config = dict(
    num_hidden_layers=13,
    hidden_size=160,
    num_attention_heads=5,
    num_key_value_heads=5,
    head_dim=32,
    intermediate_size=512,
    vocab_size=1024,
    hidden_act='swiglu',
    norm='rmsnorm',
    norm_place='pre',
    norm_eps=1e-06,
    positions='rope',
    rope_theta=10000.0,
    rope_fraction=0.25,
    qk_norm=False,
    attn_scale=0.177,
    bias='qkv',
    tie_word_embeddings=False,
    parallel_block=False,
    init='normal',
    init_std_qkv=0.0531,
    init_std_o=0.0,
    init_std_up=0.0531,
    init_std_down=0.0,
    optimizer='cautious_adamw',
    learning_rate=0.0021,
    lr_mult_qkv=0.5,
    lr_mult_up=0.788,
    beta1=0.95,
    beta2=0.98,
    lr_head=0.00501,
    max_grad_norm=0.5,
    warmup_steps=251,
    schedule='wsd',
    decay_fraction=1.0,
    decay_shape='linear',
    final_lr_fraction=0.0,
    batch_tokens=16384,
    max_seq_len=1024,
    doc_mask=True,
    train_tokens=96250000,
    max_steps=5875,
    dataset='wikipedia_en',
)
Each number is 128 + 32 x the weight over its row's rms, rounded and kept within 0 to 255. Layers, rows and columns count from 0. The size above them is the row's rms in percent of the matrix's.

# layer 3 MLP up, 512x160, rms 0.0719, rows 300-328, columns 0-79
size [113 107 106  90 102 107  99 105 100  96  97 108  86  94  97 130  94  99  86  92  98  98  99  99  94  95 100 100  91]
[[ 99 160  94 102 144 135 151 151 163  89 182 121 106 131 112 104 104 156  78 121 144 114 118 116 135 183 151 131 196 134  88 106  82 104 128 134 139 115 184 133 121 159 164  96  38  95 165 164 147  77 127 112  91 143 188 128 123 117 159  56 109 105 196 138 146 140 141 123 123 176  84 149 160 127 117 118 111 119  93 136]
 [106 114 196 160  82 147 104  57 180 172  83 197  99 148  91  90 145 157 129 131 111 108 144 107 104 160 156 153 204 132 132 123 139 143 155 112 169 121 121 115 128  61 139 135 164  99 135  93  98  87 134 137 189 170 102 119 100 140 156 145  86 110 103 156 149 106 172 143 111 117 148 134 149 119  99 149  85 153  73  98]
 [127 156 141  75 103 151 178 127  65 145 126 199 117 100 133 133 113 185  98 116  98 177 109 140 122  88 141 157 141 114 169  79 142 150 162  91 102 116 125 148 178 138  92 106 155 103 125 164 136 101 177 131 101 144  87  74 164 137 164 128 123 114  92 181  98 122 134  96 182 140 160 101  94 140 119 127  78 149 109 138]
 [100 158 143 111 158 139  96 184 103  84 120 148 103 121 126 150 139  98 133 154 146 104 142  89 119 137 109 135 132 177 146 109  91 144 134 118 153 146 156 195 125  56  96 113 176  97 138 107 159 141 164  52 124  92 179 140 141  86 142 144 149 125  92 137  91 123  91 129 114 129 193 147 140 149  93  57 192 136 114 165]
 [152 127 166  95 104 168 116  92 146 114  98  73 153 192 172  74 101 143  81  79 156 135  99 132 105 158 117 123 118 161 116 118 126  64 200 113 127 118 124 149 126 143 121 133 150 182 138 125 111 171 158 118 176 178 158 158  85 151  94  47 153 161 123 128 146 106 133 121 194 137 153 146 131  60  71 148 157 109 106  72]
 [ 94 124 147 114 130 119 165 129 152 124 117 127 142 192 117 108 180  98  95 152 148 125 125 148 134 182 100 188  21 155 169  83  90 131 157 182 165 156 108  97 170 127 180 190 148 116 129 103 149 162 162 126 115  88 180 133  88 137 106 159 132 173 117 155 113 115 150 163 123 118 106 132 110 136 100 132 111 146 123 120]
 [117 161 198 122 111  98 160 142 123 175 172 136 146 112  85 144 151 161  71 115 174  96 153 110 150 131 138 149  84 144 137  97 142  79  81 191 142 127 114 106 133 127 132 162 144 133  78 172 140  89 177 153  65 125 110  53 123 108 153 144 153 182 131 115 134 106  86 150 120 122 122 202 104 101 120 149 158 108 166 132]
 [142  70 133  77 190 102 151 147  99 137 159 111 112 103 152 144 150  92  93 159  99 153  86  73  99 115  77  55 163 129  53 184 173  80 141 129 124  76 171 101 102 105 114 112  85 153 155 105  83 162 102 208 145 137 161  55  99 123  95 117 112 132 186 188  98 151 159 114 100 138 135  49 165 128 187 121  76  99 146 142]
 [ 58 116 127  85 130 122 139 123 134  81 150 186  98 153 151 122 175 108 124 163 116 162 143 106 120 118 132 145 173  85 140  81 112 133  66 120 168 117 107 148 152 114 106 125 107  77 176 130 130 148 149 143 128 115 111 126 170 135 118 149  70  44 197  96 119 121 120 118 149 161 107  71 137 140 111 132 179 111 142  99]
 [179 174  88  80  75 140 147 151  87 144 209 149 127 140 163 128  64 137 112  69 129 111 104 165  92  96 111 107 153 180 173 129 145 186 150 114  41  65 153 169 109 103 110 102  94 129 113 146 101 153  82 123 160 152  78 160  76  88 155 186  91 147 142 105 161 105 164  97 158  86 178 136  99 164 142 190 130  80 116 190]
 [ 96 123 154 121 167 156 109 140  69 179 126  82 135  97 111 116 129  95 121 196  91  93 150 150  60  67 108 163 145 122 107 130  85 105 160 123 127 144  82 121 122 106  95 123  95 131  93 105 165 173 123 110 170 162 138 152 175  51  94  90 160 137  99  92 151 127 139 124 109 131  87 140 117 150 134 164 179 135  98 158]
 [135 125 129  82 131 165 120  79 114 123 126 129 181  85 176 148  70 127 114 143 170  66 114 130 113 104 145  70 147  89 103 173 126 158  78 173  96 145 112 129 126 103 140 122 133 139 183 127 141 142  93  74 178 175 110 104 148 147 140 134 141  81 154 130 111 152 108 105 142 111 124 113 143  92 114 142 179 136 118 112]
 [ 99  89 146  91 134 138 137 121 169 127  91 130  95 163 116 142 150 147 114 143  72  88 145 135  88  98 135 117  93 124 121 143  87  99 156  86 204  91 115 161  69  89 142 151  93 124  64  50 129 143 133  92 154 117 139 120 126 172  98 131 111  52 135 139 127  92 178 126 168  75 112 119 131 150  78 166 173 202 125 157]
 [163 142 110 132 175 153 113 136 156  88 173  96 120 184 153 127 130  63 104  72 105 122 152 152  67 170  54 105 112 164 114 138 143 136  99 122  74 104 149 131 162 107 105 134  92 113  71 156 157 107 117  90 171  76 190 112 111  86 108 106 173  53 114 130  83 166 122 123  99  71 166 116  78 184 134  83  95 124 105 131]
 [ 97 119 126 155 134 123  83 117 163  85 159 109 111 143 109 140 171 120 128 130 122 111 159 173  50 173 129 111  92 119 123 132  79 171 116 138 135 131 114 175 143 163 133 123 105 110 136 133 136  96 181 156  70 140  85 127 116 108 125  89 140 140  99 100 115 142 138 131 156 124  29 169 207 216 177 130 196 162 134  79]
 [168 109 109 144 116 165 140 183 113 139 106 158 208 102 161  77 153 106  93 102 160 168 132 103 119 125 119  61 157 141 127 115 128 107 129 102 171 200  96 103  98 122  87 122 123 148 128 171  84 124 153 173 159  75 104 160 138 152 200 100 133 178 150 107 133 133 112 147 129 166  74 137 129 115 124 123 135 162 133 104]
 [117 177  76 111 177 160  96 126 124 160  95  89  88 146 116  98 153  92 140  90 138 152  94  58 160 163 134 163 135 126 103 221 131  76  90  67 169 175  98 175 114  86 135 116  73 163  78 115 117  80 144 118  92  83 134 128  88 109  77  93 103 102 162 144 162 107 117 114 149 161  98  93 170 118 142 110 129 183 155 103]
 [131 164 138 112 166  76 141  97 151 162 153 122 112  85 102 120 124 142  50 119 153 101 131 104 120 142 176 194 132 212 113 119  81  75 139 182 153  96 103 145 157 112 158 211  65 132 193 110 146 164 111 191  96 121 178 176 138 116  87  63  72 130 136  92  90 134 146 149 148 112 152 179  63 126 104 141 144 140 108 159]
 [118 119 108 142  58 160 130 129 116 130  58 127 115 129 127 220  11 126 147 175 133 110 162 152 110 169 128 103 131 179  58 111 118 180 105 133 143 100 131 160 110 104 128 141 199 152 129 105 127 176 114 130 187  85 148 147 137 130 139 147 172 116  56 116 114 109 128 131 140 174 116 154 122 141 133 139 166 100 146 107]
 [162 135 115 125  81  94 136 181 192 120 121 149 148 149 154 174 145 110 145 164 135 101 118  71 126 174  32 126 101 137 120 129 137 117 131 100 120 172  59 150 110 111  81 111 154 132 191 123 141  59 168 102 126 122 117 128 177 118  85 175 160 156 141 193  37  81 128 146  75 124 156 124  96 118 115  96 161 169 166 140]
 [155 177 134 113 101 141 132 132  83 133 122 113  53 132 121 169  83 170 112  96  76 128 117 129 153 128 142 151 104 156 110 104 155 151 177 116  91 134 106 206 128 161  69 138 132 183 109  81 133 145 101 104 157 118 140  63  92 159 128 183 163 193  82  84 139 126 200 173 112 122 173 184 141 105 135 133 108  94 115 139]
 [149 141 184 143  62 192 142 167 125 140  99  99 177 113 164 173 159 108 125  64 135 123 107 132 169 159 167  63 161 172 144 169 162 123 130 170 118 116 129  76 113 105 160  97 213 116 114 120 113 139 179 164  77 110 152 118  80 116 139 127 156 146 122 145 163 100 182 110  58 156 165 107 111 126  92 150 176 113 134 152]
 [103  97  73 109  80 137  92  76 104 115 137  98 114 105 122  92 133 149 120 124 152 114 166 125  97 167  95  91 121 133 160 123 127  68 176 133 159 131 151 120 109 105  90 116 123 107 151 135 163 142 130 144 111 159 104 134 135 110 119  56 122  96 115 111 196 164 202  98 189 189 140 147  90  70  82 162 159  98  66 207]
 [101 155 119  63 209 102 119 111 177 114 142 122 142  98 133 150 125 164 121 117 140 127 136 154  69 103 120 119 164 143 128 136 148 140  89 217 123 113 110 150 196 170 128 136 110 165 121 166 165  96 166 157  96  93 104 172 182  89 103 118 155  96 106 119  60 187 136 132 178  71 129 141 116 146 181 143 138 167 156 121]
 [145  89 130 125 131 132 168  61 129 118 118 160  89 178 116  79 202  91 131 129 110 120 126 111 111 126 104 136 151 135 190 129 101  75 114  83 142  75  90 167 112 130 173  89 191 121 186 127  92 152 134  33 158 143 140 116 156 174  81 144 122 184 134 159 134 171 155 142 127 158 106 136 153  70 122 116 147 137 121 126]
 [120  82 157 122 101  31  65 125 125 140 145  87 109 169 127 131 175  83 134 178 167 126 139 114  75 198 109 134 114  93  82 104 101 116  91 123 116 152 109 139 102  83 108 115 167 125 142  85 180 125  68 138 166 152  62 122 122 138 102 112 144  74 150 158 137 117 115 154 158 135  95 143  97 161 134 123 169 118 121 106]
 [126  86 132 133 122 111 110 197 171  89 126 109  78 187 165 118 106 164  91 148 121 125 173 175  84 170 157 115 135 166  72 148 173 137  77 143 133 108  99 162 102 124 129  61  98 125  87 165 155  75 126 124 181 123 127  83 122 118 142 112 136 143 138 110 171 120 152  99 148 123 171 152 173 179 119 187 155 117 144 167]
 [147  92 172 175 115  88 114 105 118  91  85 137 117  80 179 159 160  90 171 170 124  94 229 174 113 171  83 159 148 163 206  87 141 117  42 106 170 139 118 157 138 111 126 125 109 179 129 108 132  74 120 123  80  89 141  69 172 118 148 146 141 184 118  50 136  91  84 135 111 161 126 166 117 164 152 106 162 112 164 144]
 [130 130  98  82 140 133 126 114 139 121 168 141 135 143 100 192 148 168 135 111  84 151 161 153 121 153  90 103 136 121 132 116 165 142 119 120 119 103 189  99 163 160 116 136 119 137 126  75 104 189 123 140 149  84 118  65 128 180 200 187 145 130 118 182 136 146  76 146 130 119 111 107 120 178 176 135 155 128  99 148]]
# layer 3 MLP down (transposed), 512x160, rms 0.0755, rows 300-327, columns 0-79
size [127  96  98  90 104 110  97 110 106  96 103 108  85  94  98 134  97 102  88  95  94  93  94  99  95  91  97 103]
[[137  96 124  72 140 156 109 107 109  58 149 158 147 127  87 163 139 123 126  96 177 105 162 171 132 107 235  60 146 157 151 143 129 174 106 123 109 133 137 126 128 106 175  92  91 209 174 117  93 119 102 166 120 167 141 131 155 117 140  93 111 115  75  95 161 104 163  68 134 109 127 123 163 128  81 142 132 126 129 142]
 [135 145  69 162 134 151 117 123 161 123 103 221 129 160 116 109 101 149 166 143 124  87  97 146 115 137 207 117 108 202 157 154 163 128 166 155 140  96 154 167 163 133  72  65  88 181 134 161 160 135 122  76 166 111  87  93 154 132  78  87 135 103  99 112 119  91 102 162 105 123 133 175 116  81 100 140 106  77  58 129]
 [169 217 123 113 191 141 142 124 168 145 161 128 137 118 175 192 103 149  91 158 160  72 132 127 110 154 159  73 172 145 169 115 154 152 160 167  81 145 107 189 208 131 148  94 131 116 143 125 178  95  99 104 126 138 155  82 149 106 145 156 160 115  81 122 143 120 129 114  99 101 145 114 126 139 103 166  95 209 158 210]
 [102 135 175 123 150  53 142  88 104 123 180 148  91 135  50 158  95 111 104  97 128 157 121 104 156 165 152 164  88 152 159 128  83  99 191 101 143 124 103 109  95  83 138 111 135 125  98 128 152  86 116 107 138  60 164 152 120 112 110 185 117 175 102 115 148 163 121 147 115 158 116 105 119 104 141 141  97 189 121 150]
 [ 92  84 132 134 142  91 101 177 158  82 121  91 113 108 151 127 144 118 128  79 124 150 134 136 132 135 151 122 123 137 117  97 104 190  82 150 124  87 170 109 151 131 162 146 191 146 107  58 202 134  92 140 202 157 183 136 129  94 193 171 155  70 144 133 107 162 184  92  85 177 116 115 161 128 144 158  77 110 121 125]
 [126 126  86 119 125 133  72 146 120 109 129  93  91 129 172  83 149 200 120  93 141 136  95 134 114 103 114 134 138 167 125 122 142 188 173 159 113 112 143  87 102  90  98 111 122 180 129 156 126 131 129  80 153 159 107 160 132 179 147 110 140 143 112  72 191  60  98 116 117 147 119 121 210  84 134 136 145 186 184 110]
 [130 115 113 146  86 162  99 178 165 129 125 110 139 163  96 123 115 126 125 112 107 180  97 105 122 109  87 148 154 139  69 108 152 128 133 112  80 164 119 105 120  92 150 104  98 153 148  70  67 113  86 137 153 145 126 160  84 165 158  32 128  67 143 126 164  96 179 153 177 109 100  75 106 147 109  89  89 175 105 120]
 [130 118  80 141 112 142 153 115 127  78 166 149  86 125 187 112 152 181  99 109 129 145 152 180 145 162 127 127  69 191 192 150 168 145 172 145 103 154 198 117 112 112 182 116 148  93  89 103 165 145  91 112 140 138 155 100 103 147 161  76  97 100 115 143 143 151  91 103 109 124 122 116 102 131 116 134 108  20 113 111]
 [111  98 140 121 190 133 122  96 157 143  82  79  97 116 103 108 161 126 111 138 136 134 114 110 122 131 127 109 121 121  78 151 106 144 148 149 159 114 192 101 118 123  95  93  92 151 140 150  97 138 130  56  95 167 174 145 144 157 102  69 164  63 101 117 192  91 142 103 161 119  73 115  95 109 122 165 150 152 170  93]
 [164 155 131 149  84 191  98 103 166  74 123 122  95 126 156 121 209 166  78 131 141 157  66  82 125 123 156  80  99 138 154 108 132 188 128 147  55 116 110  93  96 106 141 135 145  97  94 110 152 109 166  94 105 136 132  97 105 128 148 125  79 154 131 139 139 172 132 133 152 166 103 146 182 118 144 127 167  98 128  77]
 [145 149 150 124 120 103 136 137 101 113 135 142 121  79 143 203 158 105 181  97 172 163  99  98 154 129 111 155 127 159  53  87 139 159 109 156 150 148  68 159 165 118  66  83 190 102  90 118 140  97 148 103  74  69 172 150 111 144 112 177 127 129 114 133 135  99 110 122  89 125  92 128 126 133 174 146  92  58  92 172]
 [114 136 154 151 168 126 136 144 140  92 111 117 159  88 118 136 109 101 159 114 115  68 155 103  97 146  79 141 175 161 110 120  79 111 139 157 172 165 161 110 134  95 107  92 111 139 129 170 108 117 126 115 156 152 119 126  67 135 116 134 146 168 123  91 147 143 134 111  97  91 165 160 128  43 184 157 144 121 131 139]
 [ 80 110 125 129 124 191 161 105  98  99 108  88 109 136 117 114 121 104 143 130  70  98  88 140 134 113 114  70 174 157 116 199 156 104 219 133 179 117 154 223 168 122 118 113 164 108 130 136 166 108 111  84 105 108 103 168 133 138 151 114 112 126 124 138  65  96 121 101 123 122 130 156 171 141 107 118 112 107 151 159]
 [151  77  92 164 139 128 157  92 140 130 135 131  87 153 181 162 112  96 176 101 128 159 137 101 143 161 127 132 165 183  55 144 122 126 135 125 108  80 135 175  93 124 122 117 112 149 128 189  89  55 123 106 156 102 112 168 115 110  73  51 146 121 125  71 158 152 168 180  82  90 141 134 157 110 124 126 102 152  56 128]
 [ 79 108 114 152 122 162 149 171  90 157 146  91  95 105 181 129 161 119 163 104 118 122 186 175 120 108 120 157 158  46  96 115 114 131 133  93 144 119 137 111 116 119 205 109 156 151 127 166  74 103 125 161  88 151 102 194 128 115 100 115 143 139 116 126  93  57 100 139 174  83  67 138 124 140  78 119 163  79 165 111]
 [115  84  95 157 108 184 140 115 138 114 140 138 139 144 120 107 138 124  90 144 105 123 118  99 197 178 148 150 137 165  69 110 152 142 122 165  91 103 139 112 113 113 210 141 131 161 161 172 119 115 100 160 114  59  86 126  90 138 144 110 151 136  67  69  92 156 140 117 137  57 122 156  59 103 169 113 157 141 115 185]
 [119 111  79 115 156 191 147 145 176 149 180 138 127  74 160  48 125  69 105 136 135 144  85 144 141 189 124 102 140 128 127 207 100 129 136 137 165 149 115 200 176 170 149 123  89 111 135 137 121  86 157 102  72 106 115 114 154 131  97 104 112  76 101 105 107 103 139 122 136 153 107 120 140 133 129  33 197 133 113 113]
 [ 91 154 156 101 137 147  83  87 109 173  81 150 101  72 167 162 135 123 107 161 167 141 120 166 136 121  78  91 164 105 120 173 191 154 110  95 140 151 184 143 123 176  80  75 137 115 102  70 148  86 109 138 170 183 108 110 179 159 113 210 182 119 163 227 158 154 158 113 143 104 108 133 117  86  97 157  89 123 113 123]
 [139 136 148  93 114 105 178 150 129 157 100 167 147 136 123 143 128 187 143 122 139  77 109 129 114 106  82 124 124 119 135 146 100 100  84 164 111 129 102 118 120 112 164  84 159 177 151 181  52  41 151  78 171  90 117  77  81 127 144 106 112 133 148 102 161 172 108 168 181 113 158 101 136 123 129  33 135 137 161 108]
 [115 155 121 194 104 132  76 144 159 110 111 129 115 145 136 180 138 111 139 133 100  69 174 142 132  99 110 121 139  96  74 130 111 109  65 114 129 121 157 129 163 158 146 144 109 115  69 159  24 158 120 143 172 210 109  98 101 158  83  90 135 103 183 141 149 178 123 127 105 101 141 150 135 202 130 128 110 107 169 161]
 [143 150 168 195 145 111 168 157 147 150  61 175 106 121  92 186 159 132 155 145 177 152 157 130 117 116 161 106 102  65 134 112 130  97 134 144 132 140 189  92 154  74 125 125  83 120  97 160 156 100 121 111 120 155 151 131 120 108  32  83 106  57 156 198 141  93  72 149 139 137 148  74 102  97  83 101 136 103 118  82]
 [120 160 156 126 109 153  60 170 137 124  90 129 142  79 106 105 169 107 186  71 113 166 184 109 120  90 108  85 170 131 150 122  91  93 108 102 130 166 149 117 107  87 167 128 161 127 150 132 149 150 132 129 101 103 135 152 161 147  72 128 103  74 211 132 115 115 133 172 111 111 101 137 148 111 156 167 153  84  69 132]
 [119 129  96 137  70 175 143 120 111 184 126 110  90 128 188 122 126 166 122 110 103 156  72 137 111 107 122 131 128 138 138 180 163 148 116 152 102  97 117 158 148 143 116 103 149  83 126 153 105 147 133 125 143 161 107 144 133 158 206 123 104  88 184 156 112  93 160 108  94 123 115 126 135 104 142 122 175 120 153 132]
 [ 76  90 177 124 115 146 148 167  70 118  79 146 160 113 140 151 143 102 104 105 107  94 133  68 124 150  82 141 137  92 112 104 148  49 150 144 142 147 141 127 141 125 136 138  94 163 143 162 118  89 156 144 143 104 168 127 107 101 154 149 108 145  91 163 141 111  74  88 168 192  62  95 165 135 120 122 122 166 101 122]
 [134 148 151 119 185  89 149  85 189 137 119 106 167 140  76 189  88  92  98 145 154 110 175 129 145 153 203 141 123 122 106  74  91 108 166 150 145  82 114 150 154 101  97 119  99 174  82 145 140 144  98 113 171 106 133  78  82 120 181  60 205  75 147  93 122 184 133 104  70 167 159 157 149 141 158 154  82 143 175 152]
 [101  85 126 170 163 166  77  66 112 158 161 114 150 127 111 143 124 166  84  92 100  72 144 149 117 146 105 109 114 150 155 168 208 138 103 115 131  91 134 168 127 167 129 177 153 154  83 143 107 136 142 105  88 148 127  91  83 130 173  94 158 121 126 107 146 166 158 117 124 168  77  77 146  93 178  49 125 126 152 131]
 [ 93  81 138 193 125 132  95 105 151 122 139 105 144 165 168  96  91 135 107 116 122 182 119  88  42 185 166 108 129 191 152 164 126 159  75 119  91 124 138 170 127  80 143  93 143 131  75 127 157 130 115 172 139 174 134  86  98 116 130 132 117 173 131 147 145 145 149  75 155 111 149  95 199 168 138 160 128 100 124 123]
 [118 107 173 182  64 140  82 143 110 191 102 101 123 161 187  88 112 147 102 100  93 142  48 153  81 121 153 125 150 164 108 202  91 157 128 137  97 113 112 136  73  94 103 111 113 109 119 163 207 117 103  94 145 125 129  93  82 106 127 165 125  88 118 182 139 180  86 117 118  75 160 136 174 106 135 184 142  99 146 148]]
# layer 3 MLP gate, 512x160, rms 0.0767, rows 301-328, columns 0-79
size [ 98 101  96  99 115  96 106 102 101  99 109  82  91  97 145  94 102  88  90  95  96 101  99  96  97 103  96  86]
[[131 156 178 111  70 194 149 100 132 195 108 166 151 164  85 111 103 159  57 108 127 175 111 130  73  92 176 162 112 143 138 160 162 140 220 132 150 128 181  77 122  64  94 144 151 150 184  92 177  62 163 138  91 140 148 163  77  95 114 119  87 112 137 148 172 124 167 171  75 150 147 135 146  98 115 138  99 170 128 131]
 [117  79  84 204  75 139 111 135 201 145  72 104 133 167 108  93  91 120 162 142 115 182 141 191 150 128 142 155 174 113 101 136 122 154 149 133 137  89 137 139  59 108 135 158 144  80 140 140 150 142  77 120 211 178 143 119 119 113 146 106 114 125 136 179 140 108 117 114 140 116 121  78 110 112 155 121 121 168 135  95]
 [162 106 113 118 154 183 199 137 120 138  83 139 155  72 148 140 142 110 123 236 140 109 175 126 123  75  49  87 112 153 124 172 151 118 128 153 102 104 172 117 107 153 149 120 156 149 178 123  45 138 118 129  92 136 112  96 170 146 111 121 171 104  61 170 145 119 120 102 153 120 153 126 167  98 163  79 158  97 170 123]
 [168 145 106 127 132 148 135 160 146  79 121 128 172 117 135 116  98  38 101 123  96 137 145 199 115  99 141 130 128  89 117  78 125 133  88  83 140 116 112 157 137  94 205 152 135  81  90 145 123 138 125 106 124 126 160 122 132 138 100 138 164 128 169 148  60 169 180  94  36  71 119  99 157 154  95 111 126 122 137  93]
 [163 126 163 108 168 166  74 113 123 156 130 106 133  89  49 148 125 129 135 173 175 109 145 130 102 125 122 111  96 118  59 136 115 136 115 141  95 122  87 162 140 122 132 137 136 119 150  60 175 168 186 120 125 152  72 137 138  99 121 129 132 110 105 120 161 102 116 122 112  94 117 115  90  78 153 150 148 151  87 135]
 [148 115 192 154 124  92 128 135 111 155  23 151 131  42 159 122 150  72 137 152 114 144 137 104 145 106  71 159  75 164 116 136 162 114 172 113 147 133 127 152 159 112 127 110 116 145 193 141 156 120 158 149 155 134 136 201 162  58  27 156 130 160  92  92 121 141 135 123 133 102  49 142 130 155 110 152 147 114 137 118]
 [ 80 102 127 132 117 117 182 117  97  94 205 180  76 135 141 158 199 170  77 126 127 140 185 133 102 168 113 104 149 130 130 126 153 182 114 101 140 116 163 143  97 133 138  97  62 131 132 118  90 108 172 134  98 131  97 109 123  93 120  62  35  81 135 161 143 139  77 112 145 154 160 160 152 105  86 116  99 120  70 107]
 [ 60 129 135 170  61  41 105 125 116 114 142 119  28 156 115 146 140 130 132 104 111 161 136 110 177 136 122 168 180  70 114  79  76 136 139  75 142  81 130 102  92 103  87  95 116 126 125  81 135 158 150 167 201 126  75 119 144 145 163 125  94 107 104 142 127 183 142  86 131 156 138  89  94 143 110  64 117 133 197 135]
 [ 88 134 116 166  80 135 116 117 145 117 127 116  85 160 139  79 159 183  94 130 133  81 160 160 129 120 140 128 126 105  72 136  62 152 124 109 113 154 120  90 168 125 127  89 144  33 127 113 178 153 130 122  82 159 161 138 196 177 120  89  57 152  88 194 117 151 107 103 139 168 130  81 123  83 148 105 163 166 141 136]
 [122 130 147 121 109  72 124 144  85 146 131 152 128 108 123  89  90 116 137  95  79  82 126 190 121 122  97  84 113 145 160 140 120 100  72  91  81 162 120 109 163 120 159 116  96 103 163 151 134 153  90 102 202 161 150 136 142 127 128 114 207  69 146 115 160 122 154 118 127 102 107 197 116 164 124 136 177 139 122 104]
 [196 163 152 112 169 138 127 142 158 101 155 142 101 150 141 149  86  91  99 174 162 124  97 133 163 156  84 133 167 145  99  99 124 129 132 112 123 157 113 153  83  94 125 194 128 189 134 140 127 110 151 128 156 165 104 157  88  69 114  65 133 161 154 144 115 119  85 157  61 108 147 112  88 152 184 168 170 126 198 120]
 [130  96 152 151 136 125 118 100 166 144 130 105 216 118 132 100 151 124 146 184 196  58 169 182  98 102 136  89 134 128  93  73  61 124 139 119 101  77  69 123  93  74 146  98 178 105 103 104 156  94 131 148 115 109  96 112 126 117 139 109 132 145 203 157 120  96  86 134 177  99  80 118 139 118  79 132  99 139 137 160]
 [160  77 141  86 104 127 127 159 156 152 124 109 111 111 108 133 114  71 119 140 203 184 140 129  88  77 123  79 139  98 189 131 128 124  55 122  71 146 141 131 156 131  70 142 124 134 147 136 103 117 146 121 102 123 143 129 168 160 154 160 174 115 142 111 181 100 165  93 173 150  97 167 149 141  91 125 119 102 133 109]
 [108 120 182 152 127 110  75 119 163 107 149  62 151 135 121 185 147  85 151 164 179 145 127 164  74 148 121 150 118 129 120 148  74 173 108 128 105 125 112  98  85 141  78  73 103 129 134 114 153 133 118 156 165 116  81 167 123 124 148  47 140 192  45 115 112 157 126 134 110 120 154 113 132 158 133 103 117 144 201  94]
 [120 109 140 124  95 173 154 151 163 108  59 155 145 145 118 114 124 124 172 150 139 164 116 120 220 113 149 158 126  61  88 101 108 153 178 136  81 150 131 146 114 129 137 161 156 131 131 155  75  86 123 107 184 171 100 121 114 138 135 159 148 107 209 131 144  81 115 131 201  89 191  72 165 109 120  96 150 166 130 116]
 [141 141 122 105 123 123  75 147 135 106 107 106 117 153  87 219 119 121 111  70 101 132 101 111 130  92 142 121 163 111 151 144 129 155 152 106 124 152 133 151  78 166 135 155 119 132  90 109 203 117  92 138 120 128  86 146  80 122 161 124  79 143 190 149 151  96 100  65 190 115 126  91 128 120  86 138  95 198 145 110]
 [141  54  63 151  73  79 132 158 173 175 125 112 156 168  88  66 182 152 147 112 149 111 164 148 140 156 122 181 178 165 135 108 130 124 173 135 143 120  92 131 118 112  77 156 134 139 145 147 103 146 161 127  83  78 150 170  98 154 134 144 103  92 119 127 133 152 166 122 170 133 128  75 141 106 123 154 178 180 116 140]
 [138 119 144  87 123 115  96 114 197  74 187  80  81 129 124  78 139 181 117 141 121 134 112 121 130 123  82 155 139 126 121 101 113 131 126 107 107 126 169 148 141  95 109 101 153 104 128 122 159  63 109 148  78 171 219  46  75 132 136  50 115 137 136 149 125 113 130 133 135 108 157  85 138 118  81 102  93 138 110 149]
 [119 160 119  67 170 115 193 124 136  83 176 139 139  89 140 127 103 160  70  62 151 141 109 139 154 116 150 113 172  95 134 149 193 103 144 151  67  63 174 114 105 146 153 133  84 173 107 122  86 115 137  79 139 174 116 133  83 173 127 108 105 116 140 166 159 166 160 105 127 150 138 159 126 111 143 106  89 161 128 166]
 [194 166 156 106 140 147 102 137 164 111 122 132 117 107 120 128 116 152 118 108  90 141 142 107 180 100 157 124  92 126  90  96 163 174 194  79 140 123 102 193 137 168 147 129 141 188  61 104 123 107  68 107 151 139 160 111 114 176 195 178 113 172 108  89 118  89 178 150 153 112 164 107  89 129 114 121 175 107 135 210]
 [ 88  84 138 161 116 179 199 182 152 117 151 111 168 127 152 123 135 103 159  89  93 116 188 159 141 212  94 109 193 163 158 104 173 181 142 159 119 111 123  96 125 154 157 151 120  74 130  96  93  83 144 169 135 154 130 166 113 101 157 133 171 131 138  96 117 110 151 116  77 163 134 124  82 156  86 148 160 122 122  93]
 [183 149 162 144 177 156 140 134 102  85 116  85 139 167 156 205  65  68 111 191 143 123  94 153  71  74 129  68 121 109  89 116  97 159 115 135  92 123 139 150 125 125 100 184 132 125 158 119 124 102 138 103 186 137 141 133 180 168 161 126 182 135 101 149 164 149 116 152 175 129 113  57 124 123 172  97 127 157 166 114]
 [127 113 146 153 133 137 130 103 176 139 164  64 181 149 146 189  76 160 178 138 168 180 131 151 129 142 116 115 121 162 116  71 108 146 151 102  95 129 180 131 125 130 121 159 121 159  99 143 142 146 121 180 105 138  94 190 105  94 131 133 182 104 103 119  95 125 116 135 145 112 157 106  91 176 100 115 112 118 189 135]
 [ 86 123 164 140 141 128 117 163 155 156 154 108 120 146 121 116 104 167 148  98 155 121 146 126  59 146  92 122 144 118 100 136  61 135 147 110 138 131 118 132 137 127 131 115 116 124 114  92 116 129 122 114 161 106 117 217 144  50 192  76  81  58 123 127 129 119 108  98 142 135  74 114 144 208 117 126 176  77 139  77]
 [130 106 119  98 133 151 116  97 126 126  73 111 162 167 115 144 119 160 130 129 111 126 121 143 133 132 109 131 148 174 161  76 227 100 158 208 134 123 160 235 165 181 111 103 110 133 121 156 166 148 113 125 126 153 119 130 154 139 130  99 122  88 129 173  92 114 181 146 129 170  94 126 122  78 123 125 136 108 114 125]
 [ 99 125 116 140 141  91 133 107 143 167 126 205 137  91  66  96 133 153 141 150 124 146 125 141 153 124 110  72 148  77 162 165 177 138  96 136 143 153 157 152 178 176 139 128 162 143 127 133 107 119 103 200 122  93 108 103 158 160 137 137 100 127  81 132  86 116 124  93 168 145 162  84 128 109 159  67 139 103 160 133]
 [101  96  98  98 203 112 138 124 117 115 115 138 160  82 171 188 132  94 122 153 138 135 178 165 114 169  73 103  94 120 121  68 126 138 160 170 131  93 159 190 163 160 123 149 165  99 185 155 124 183 132 143  61 141 147  80 172 119 132  48 139 111  56 145 110 174 126 140 125 109 155 150 107 149  96 125 153 126 195 160]
 [148 122 169 150  71 149 136  78 147 109 154 153  98 234  89 128 162 195 171 103 144 169 173 144 136  82 138  96 144  99 166 109 157 108 197  93  99 146 120 163 130 147 129 143 129 151 146 117  93 147 107 154 139 137 153 158 200 105 132 107 119 127 103 117 146 122 157 107 123 140  99 173  78 158 165  96 134 127 122 145]]